{"n_head": 4, "n_kv_head": 4, "head_dim": 64, "d_mlp": 512, "activation": "tanh_gelu", "norm_place": "pre", "positions": "learned", "parallel_block": false, "init_std_up": 0.0815, "lr_mult_o": 3.0, "train_tokens": 331300000, "steps": 9075}
Each number is 128 + 24 x the weight over its row's rms, rounded and kept within 0 to 255. Layers, rows and columns count from 0. The size above them is the row's rms in percent of the matrix's.

# layer 22 attention value, 256x128, rms 0.201, rows 173-185, columns 0-127
size [104  91  88  97  84 100 101  93 100  91  89 103  96]
[[141 149 130 113 134 147 137 129 118 184  91 127  85 125 107 144 130 140 139 127 131 131 167 137 134 125 112 150 113 129 144 132 142 161  73 149 141 122 125 143  95 134 135 154  83 107 135 151 128 121 137 169 149 161 155 117 134 123  64 120  94 127  91 178 137 148 117 127 138 122  95 144 171 110 112 120 116 114 142 111 131  94 130 142 182 113 149 111 112 146 106 107 121 122 121 151 192 170 100  81 107 103 131 151 136 183 132 111 102 143 131 109 128 116  91 117 145 141 123 137 123 123  85 162 184 162 154 109]
 [105 144 132 111 120  94 144 128 167 150 124  86 129 141 136 125 137 153 120 117 114 160 139 121 127 148 127 119 129 121 127  76 162 127 133 158 108 150 142 102 191  74 119 114 145 105 131 143 132 116 108 125 126 167  78 110 142  92 114 146  82 112 136 136 127 127 178 116 139 133 141 147 154 139 103 124  84 101 133 113 111 112 162 170 139 155 147 176 140 129 126 147 100 123 131 121 130  83 132 142 158 129 159 120  89 134 132  96 114  86 140  56 141 164 121 102 154 168 119 129 157 153  90 147 104 144 163 132]
 [ 93  83 116 145 197 109 125  98 172 140 184 130 130 123 144 126 123 148 128 109 128 132 109  99  89 170 119 153 137 171 113 132 136 116  95  98  91 118  97 124 100 110 103 153 130 136 132 144 120 117 121 128 116  86 166 141 100  92 133 120 136 117 104  96 156 104  95  93 160 102 150 141 128 146 155 119 134 115 139 125 183 124 119 131 115  97 134  85 108 162 108 103 135 117 127 128 130 138 143 124 120 107  89 129 132  58 140 135 132 127 169 100 172 114 103 149  96 130 101 124  84 136 142 138 103 136 132 157]
 [143 128 144 146 172 127 139 127 131  71 122 141 110  95 110 114 177 109 121 116 160 114  77 129 100 137 172 148 136 142 146 122 115 171 135 131 131  96 109 144  88 170 117 120 141 136 141 140 152 118 139 163 142 136 147  75  60 141 143 130 143 128 119  97 143 107 137 141 123 126 163 133 174 159 153 100 129 127 140 135 144 162  93 124 119 113 144 145  96 115 141 124 126  79 121 134 166  93 114 103 131 163 147 121 110 150  95 158 150 161 111 162  96 105 133 136 169 146 133 173 112 109 137 154  88 167 141 128]
 [113 133 135 138 125 115 129 129 127 140 159 128  98 133 146 110 128 145  87 135 187 114 158 189 144 107 105 153 104  78 145 125 126 146 106 140  96 112  77 135 131 131 136 156 107 177 146 136  90  73 142 123 159 135 137 180 102 138 135 138  79 104 129 126 130 118 124 110 124 117  94 151 156 187 126 113 183  98 159 172 135 120 145 132 176 127 137 103 106 105 116  96  80 120 115 113 145 142 129 103 122 132 132 127 110 118 152 105 100 151 104 163 114 129 145 109 110  91 134 124 152 127 106 110 156 129 104 144]
 [159 149 136 118  92 147 142 114  81  96 140  84 130 150  97 151 160 136 123 109 101 108 176 117 125 132 108 107 155 145 117 152 103 109 174 121 118 105 121 116 180 124 148 166 124 136 144 106 139 181 129 101 122 143 141  75 141 154 123 136 133 175 168 144 122  82 105 170 137 166 134 161 155 168 110 134  92 164 138 154 118 121 117 117 131 124 141 105 115 138 157 133 149 131 140 122 133 162 170 128 108 143 168 184 132 135 146 140 109 132 112 144 148 107 161 117 138 129  69 143 116 125 126 112 119 129 133 166]
 [153 135 160 124 131 110 140 140 132 110 122  93 133 117 130  97 120  92 110 162 124 127 115 138 130 119 112 130 138 133  79 122 175  85 153 119 115  84 111 158 106 128 128 149 164  91 143 123 156 134 142  69 175 133 170 169 105 130 137 131 159 146 122 151 178 158  77 156 138 146 161 109 131 114 138  98 139 123 137 123 142 103 132 167 158 115 126 146 168 109 159 190 119 177 102 103  82 126 137 116 127  85 129 103 100 103  97 123 146 121 136 129 163 128 156 137 161 160 160 130 110 110 127 133 114 123 139 124]
 [128 157 130 118  87 136 160 141 149 145 158 139 153 112 176 145 103 108 162 133  83 138  86 127 112 113 122 125 145 145 138  84 128 144  81 160 111 125 151 142 105 122 127 131 154 116 116 112 153 164 128 143 118 150 148  93 126  91 171 172 115  86 124  98 150 159 141 174 113  92 183 166 144 136 165 169 132 110 137 110 105 140 115 121  96 123 122 106 112 113 122 213 106 145 111 126 167 150 113  87 122 126 124 133 124 133 128 137 143 105 142 116 149 104 106 136 124 115 165 124 163 109 140 103 146 148 138 118]
 [134 163 106 114  97 150 115 149 164 163 144 104 151 146 111 121 133 154 111 146 100  75 104 100 142 141 141 184 145 160 132 126 149 129 117 138 105 134 120 147 124 118 132  90 160 126 119 138  95 121 125 123 122 137 130 114 109 148 111  71  93 141 128 131 103 144 129  97 166 173 133  87 149 142 143  79  90 102 160 120 100 130 120 100  78 110 147 129 174 153  97 120 120  98 172 109  92 110 127 111  94 134 140 126  93 132 135 130 113  87 176 120 170 106 146 138 111 151 113  88 134  98 143 139 128 122 165 109]
 [130 157 122 132 152  95 135 158 143 121  80 117 110 134 150 100 177 146 129 110 126 130 103 111 124 135 117 123 121 139 162 129 136 117 125 147 141 134 162  80  89 113 114 131 131 157 161 145 116 133 143 160 119  85 153 119 122 143 122  94 120 158 145 129 106  78  82 160 116 152 153 118 153  82 140  89 121  90 155  91 181 134 156 126 164 144  88 144 105  96 139 117 150 114 113 132 171  84 149  88 106 138 131 118 154 167  98 160 125 104 151 130 130 175 135 142 135 114 154 132 157 121 140 187 114 126 124 130]
 [163 146 137 130 142 116 150 101 145 143  75 128 174 131 117 149 150 112 161 157 144 152 136 153 138 129 117 183 158 149  74 134 118 153 106 119  98 134 144 135 118 168 129 142  94 143 113 108 131 123 158 154  95 104 111 134 121 126 108 140 173 159 118 116 147 101 141 169 124 164 128 103 149 119 108  94 158  84 163 122 127 135  96 116 113 128 157 125 121 126 111 107 158 140 123 122 108  97 134  74  86 118 101 138 133 137 110  96  97 155 108 117 139  71 175 121 162 110 179 103 138 125 139 133 119 123 157  90]
 [166 160  75 127 113  84 191 148 165 119  94 145 155 131 137 106 127  84  86 135 129 163 147 161 144 141 112 146  99 129 133 144  80 118 136 101 117 138 141  90 146 157 158 125 103 141 204  69 116 137 110 141 114 129 125 138 111 152 115 127  91 108 137 120 130 148 140 173 128 108 141 143 144 137 154 150 138 138 128 122 148 133 141 111 152 163  71 109 130 146 151 171 135 144 130 124 121 153 116 114  70 157 132 116 134 128 148 125 144 106 117 120 166 152 131 160 138 117 138 124 125 133 119 161 139 133 173 128]
 [117 124 119 136 149 131  92 107 159 128 137  94 133  91 127 178 113 132 147 105 140 158 165 129 120 175  77 178 158 135 123 122 112 130 151 167 136 119  83 139 119 100 109 128 106 118 154 125 133 114 109 124 105 148 107 119 118 126  89  88 115 100 119 114 127 159 132 120 105 127 113 126 106 136  63 154 144 115 131  83  98 122 126 180 101 117  75 136 124 107 168 161 142 128 135 154 146 115  95 155 134  96 120 160 126 127 107 128 107 118 119 113 150 124 145 138  83 142  55 114 125 134  86 136 100 161 148 117]]
# layer 22 attention output (transposed), 256x128, rms 0.366, rows 173-184, columns 0-127
size [102  84  87  91  86  97 104  87  97  88  90  99]
[[134 110 144 147 153 137 138  66 175 175 128 113 132 128 159 123 124 125 128 190  93 123 154 143 142 111 127 121 135 117 122 174 122 135  90  93 117 132  89 167 162 153 158 105 146 121 132  77 139 174 144 120 118 102  98 111  98 152 100 183 116 129 145 177  97 164 127 102 122 132 119 146 151 138 113 158 117 141 109 162 101 139 136 117  98 127 109 150 129  90 127 114 110 127 158 134 118 118 152 134 136 152 119 147 150 167 124 115 153 142 120 175 134 123 118 140 128 140 166 131 167 123 192 115 101 103 125 129]
 [110  99 130 170  85 108 109 112 202  88 130 115 114 131 155 155 126 139 134 121 139 103 145 114  99 150 190 126 116 131 125 108 118 126 104 116 111 146 128 107 119 122 112 160 133 123 146 174 115 171 147 126 128 149 152 131  92 123 110 117 128 133 125 151 128 110 115 121 171 117 108 120 112 130  92 121 151 146 123 163 114 143  88  87 125  79 180 147 128 121 109 153  99 204 132 122 133 153 174 142 138 117 118 105 119 141 158 173 136 135 166 110  96 114 158 154 108 131 110 130 103 114 136  98 169 106 111 116]
 [171 141 134 122 119 157 151 195  98  85 104 134 123 155 151 132 164 107 138  95 112 180 146 146 176 115 136 136 137 150 167  91 110  92  70 187 136  90 116 131 147 141 130  93 129 136 128 102 118 149 145 133 141 106 131 147 162 114 121 127 139 134 108 122 111 146 145  92  98 123 125 102 142 128 124 129 124 151 137 121 108 154  88 119 134 129 139 142 129 126 164 132 119  74 131 200 114 121 131 133 122 141 154 162 153 159 150 157 114 120 153 127 129 140 147 180 130 158 137 118  96 143 122 148  88 111 155 137]
 [146 137 132 115 112 131  92 114  90 122  97 120  73 158 112 129 144 133 159 120 101 157 116 141 135 168 136 127 127 102 132 114 150 127 152 112 113 163 123 123 132 126 136 148  88 107 118 131 165 158 135 106 112 115 126 194 129  77 137 175 100 156 145 116 140 138 106 147 111 115 120 158  92 134 149 109 107 134 109 127 108 112 157 213 127 163 103  97 134  98 123 117 128 120 155 137 159 148 124  53 120 126 139 129 150 128 107 113 129 109 111  88 158 140 143 112  84 114  93 124 119 164 141 132 101 151 104 159]
 [135 168 152 147 164 133 131 122  84 103 135  85 171 113 148 140 108 137  91 134 125 107 134 135 152  98 124 120 133 107 115 155 140 122 172 100 129 162 128 127 178 155 102 104 140  97 112 148 126 130 111 139 118 151 126 131 115 135 130 133 138 117 142 160  75 164 101 145 112 104 148 135 127 145 126 129 123 136 139 142 132  98 160  92 136 138 113 163 147  99 120 109 138 142 140 172 122 119 145 146 121 186 105 135 115 198 141 149 140 198 127 129 119 105 187  89  92 126 153 136 161 132 129 156 126 137 160 177]
 [150 134 176 137 149 117 117 169 121 109 128 122 177 120 152 114 120 152 157 187 153 126 147 141 105 145 135 121  94 109 149 108 145 155 132 135 124 180 129 146 124 126 137 144 142 118 111  98 153 123 103 147  52 131 115 124 141 139 108 131 134 113 120 137  99 167  94 168 111 141 124 136 152 139 113 129 124  83 126 146 106 121  98  43 100 116 143  98 152 123  89 183 131 102 110  85 166 107  94 121 106 140 139 126 134 104 106  98 102 141 137 149 119 121 102  89 135 128  92 104 101 132 128 136 120 108 123 124]
 [101 122 133  96 112 115 115 150 169 139 116 114 106 123 126  88 119 122 113  73 153 105 134  66 132 112 142 109 102 135 177 157 148  88 127 126 134 118 153 110 130 127 163 101 132 131 103 111 111 116 148 139 129  88 168 104  93 150 113 138 119 134 140 153 123 101 149 153 120 118 126 151 100 108  89 157 160 137 122 151 101 170 103 131 136 139 105 135  83 132 121 127 175 131 113 122 185 164 106 114 157 160 147 159 119 111 111 137 117 137 138  84 124 104 143 119 135 116 111 127  82 177  72 140  79 147 131 120]
 [103  90 131 109 105 152  82 124 168 108 108 114 147 139 154 109 151  94 117 113 131 147 126  76  90 161 132 151  92 106 157 136  82 149 150  95 148 121 124 111 105 111 136 121 139 151 119 131  87 127 125 144 126 147 145 150 150  86 124 133 104 174 165 114  93 114 187  97 144 123 142  91 102 152 111 120 117 102 100 125 132 118 169 103 108 128 114 158 117 138 144 123 113 139 121 128 109 110 142 106 152 103 104 150 137 155 138 159 116 129 111 150 143 171 122 152  88 157 144 116 110 107  99  93  85 193 145 124]
 [180  85 130 125 153 131 139  85 149 119 131 140 115 151 121 142 119 157 135 126 149 152 162 142 159 181 132 127 113 125  98 122 137 138  73 141 103 105 170 129  78 108  72 161 150 109 131 129 151 155 156 147 175 154 101 123 151 135  68 169 143 126 125 157 161 128 119 115 130 115 155 117 123 160 113 106 152 132 129 139  99 157 105 107 154 106 131 162 126 123 121 138 136 146  97 155 180 114 152 131 143 165 163 150 141 129 112 101 102 129 188 131 127 171 106 126 142 153 107 141 138 110 119 151 123 127 117 135]
 [118 122 125  99 135 118 140 162 131 141 125 139 104 151 110 156 104 116 125 141 101 138 117 118 147 141 148 150 162  82  95 107 153 157 110 146 111 154 116 154 124 108 107 122 119 126 128 137 133 151 152 124 125 103 149 136 147 126 122 162 168 116 180 100 139 134 173  96 136  85 109 116 142 139 121 132 122 109  98 128 117 146 134 185 115 145 140 147 136 166 104 121  91 133 169 172 154 175 169 120 126  91 132 185 143 111 129 126  92 146 114 108 133  95 148  79 108 163 103  82 130 181 120  80 158 124  99 127]
 [ 92  99 104  60 143 117 136 107 114 133 105  99 126 126 128 140 135 116 108 146 100 119 161 160 135 115 145 101 166 106 148 108 122 163 111  96 142 177 155 104 143 114  47 113 160 115 132 112 133 109 118 112 111  69 132 109 121 127  87 142 131 119 120  78 109 112 100 113 135 102 130 112 163 134 157 131 128 149 108 123 109 111 138 103 145 129  68 120  89 106 122 104 120 109 155  96 147 166 103 138 145 118 139 126 121 101 157 114 118 108 168 116 144 175 103 126 128 131 104 124 139 144 137 127  70 115 127 103]
 [134 104 137 109 130 145 165 108 103 128 111 133 174 100 153 130 123 119 152 139 111 129 117  75 111  92 128 133 139  96  88 146 119 119 156  67 173 101 103 146 124  81  97  98 118 197 121 131 146 146 103 111 127 114 124 136 114 135  86 104 181 129 144  86 138 105 155 150  82 116 111 141 161 134 112 115 109 121 164 111 120 137 131  72 100 160  95 154 140 114 105 151 117 148 118 133 110 151 149 110 147 117 120 129 136 131 120 151 101 120 124 165  83  88 127  94 108 126 122 103 146 155 109 134 121 132 105  99]]